{
  "hidden_size": 192,
  "attn_scale": 0.125,
  "bias": "qkv",
  "max_steps": 6502
}
Each number is 500 + 50 x the weight over its row's rms, rounded and kept within 0 to 999. Layers, rows and columns count from 0. Numbers have three digits each. The size before them is the row's rms in percent of the matrix's.

# layer 10 attention output, 192x192, rms 0.0736, rows 0-42, columns 0-63
092:542468456524575509457563533475514464548503459481457518472536524473463436509532567520515432456558479399317526656452493523437584500489522526481545538514514426505499481481458500455567484473544555
107:488560422541548473508445503454485511485555470459443616494515504496529408507457526500460536540517393525495471551512567492482519487476497557587439556485558516442430453549399605487506558446516497
104:577472483504550483519555563499530508514505513552460578498471489562525420523587455541513595520443513484512560509525459429610522429510487506419469561452444411497409464497509498533514565521505490
110:395484513530513541507457526472487521500486493467439451461472510541519446397533508534525408479454494435519521461489515468528499546368559453433475455438526537551544498424449505470482450523469523
090:475452557532592392502527487507522501449475522431466545564551509558399542510476559469528462585501499519547478544512527398553528463485650497572497423416461452553433510419508480476571526495548564
097:471565564531436517455521553541442437512519480504486487470444541544553501456508471386595530504494426443518427442452539583480486449413423507514531492416496422576447484484457553520495478560446516
105:542492504570483555448464650525519484465461518500596508442474503521529566505491456548594438481409469507572502519486490478496426523482469532477441593489514563447534566473455451501518434470497492
095:532553537602410496450479474566490518531571509574552501595565485511466441491446538533441445523554445502467515481510594465438474489518491597459450448480556575589468525483509535461519453493538554
109:523558420435528448462450518557526438585558539557476478597489461492454481521495568503541538396542499543529475488551472566519447578473495500541540495474504578552479587536539598486491453464379524
105:501497535479549473464515453531461549431487451443451551396380469377565483580497501515490560454585523448570489526506495540540542490416474580490596536561468525397555443503416480531560530418499568
096:451423564474472413544552515493523492443545544435461541440479543525454532545572441452555545484442476557555466468397521435583451623532442526469549532559579509461498311468533405445522507493530460
099:508510548489465469444416400518563567356597506541531508424548520456471456536394452478436509439546547463548508416518516585514513482475467552511391500515435527497542512531458526501489503419529496
096:535438436433561496566487535403530472402557515541466588454484486536475554369534533383526520540514444487528457641502556515514503532461529528548517515503524498513587425483426393498481497589404546
103:484543422478464610486494511575561482490430478613520500521494504482439567487470497422627609471461542537568522428506482426470453509509535463536443547595501420604576473532419539501594463500487470
093:550582384536488507384413525431519583502505580500490581393434451517459492386555524518448523417468478575532515590505462524515587438509569431510424442547488448549526436421467426487486508486553490
098:572519446448492540612573484444528478403453386520497504463492499534503514508484448532561513503505525593516429539479477519507489345472456467566513477580584560502541529507494398493447540602446538
098:573457523525467478546542446483551492501507533506494486441534515497524511447456433498556443526497464579489434523501538595540462530555404410505461582489532430426527572482553484523492576565525505
098:455442547457538545503493449569495491444430536495425594451564492421457519513514512529362526457405598496481506533502464421467448534480486468537447485439549394480450579422500483506466539502513569
097:533460513500484492522481535448542413606491535474486506458541522517486540468633505547434524426455517564522558475490520615532531532468588551425522515471467530520471543554467562481454461465478523
103:523514519514560508542479466539482504538642469550518418529545496470507474513524605481478444522446402531576517476522457529527606538467518487506509517544486504519471549519476506547483455480579371
101:430574388520471539483468463426489516531511453604487561509526485403472478509499583507517543503395545477513499535548547534563555507540452535510588510491561622502503415515518506555474462494568572
084:511435538512569531519534468473459466547465530537452603573495526521439499516533526517492469370469452579523498553427484438478569552441540457496545515477466481493546554481558462425461585537418480
099:547438486505431475445413411530371516456513462474539460474501555542530484408504544470537568540435436431438442509470392541504586535538521514598495477444442513439511517439502550518479438472429562
099:541462351500489522416477559462527525532497504549538528498449507620516541472535446534511548537485491375432601507537598621563602442498523550533546459477557552526486560525541490497465594532541525
107:530404537402505560522438535520523459561589447462505582532430548538391445472417519503469476663589480431515505426451479420566458474450491513551465515439492492466462553519558576462479513539516445
097:475461438587481456490539529441514464434422422575488464506540495564514584484492495488536530530459508536446407467507438413575522485454479558510596511469460504373457502542390419508527506493422488
099:544514515505450410470497381407524546545492479499525483475488481420550533541504430531455513428478572452491599607540447485494432485486416505550394425564467485520535538469529521508474544452555483
095:489457424504510491532572505564536473474485460487451468535530557563536533452501616534480454540432522517666468569439517494496554487516484514444540511544484368476487583476581474440511525494514545
115:581446482432421485475544492549515505467513480480513489511485534530523584591475514494536509575434404532494468498458532457483512523589425544507515500509572497502552480524417538485434472488514606
097:522467459451419454621516502424416480469556446462454477490441477510452436556511538469554516481431493597627496567515510529596525579430453445502522497508511481387562537429543555517514483493528524
104:519433504453481479442530545561485505462433541479579503581408502530550482572547464529503530452384509475511487414496550464472488419513442496567473531568526519475378409501516613488570523436558629
102:501432446545546494525472567563528510448564544425429533484528495506483494471491467495449502454518445488573617496491501530490550568456462519554493531547564544485521570513380464481508489447498439
095:397533527453502440481586579453463461558499543493567494433452473466489501493504550488503555584473503547519392478534479481431562497479454509520451524529431442474485526561502505492539543451451454
103:512470551488555488512509480464496518438556559453427489504523534437535547451460393474521479537443550467556427458477566524427495500425538591442601484481487480529398499571419514436531534575573491
099:530473466504530515442447572512516489464483489470548455491439513479491465463530515585439441526508577464405477632488533468498459509476492428562557485537526438514522524569569549551489510462502463
098:540488561560481463475521470514511493433500569451526517550497444502541480401500513501496501491454477430546478630545543484506517518540485490533479503503407488522435487549464471551452474654476443
097:517466470455518536541470495565485558481473448450470461577582536581487506531442510411556407516477501474466512528451364500375485446450448637509444500469530412499547487464557447443548529468471492
098:463571513449465584513398537574614534431471458558513458568546518482553525438498554490456397529461437470550555467545502560505440565479480495570460568519445461446549435472448466537430549413486461
101:473447524462471515533527485581432475458535482504637461476447503501479540524447505501477472501470597564513526559499458484599520595505536473503457459513524490492409459527398437500482544526487478
101:601484454556577491514513552523570519453503544500530454511502418501454430454476480478406418502550504548491513483599548575486549532613512498451516435466533471539435490539438583574478555534422488
096:516525432491518593558524383600486510489457550477471439412481488520489495460468525544479543427546441547483552454501556510413483521437443482617431507414506523558460486448498540478423458420486499
098:474558519568483560485462481514492471431461622516552465538415490407474476557488512439512431498487545560543500499498460516507598462494422476373491505517555380453536604404450530533475421520484556
102:532607581555569538535503461550386446591428500496502589368549536464499510513485529449480409481406439456502449467459484469511577487433458506394586437489549488529474527596596444434549512545436545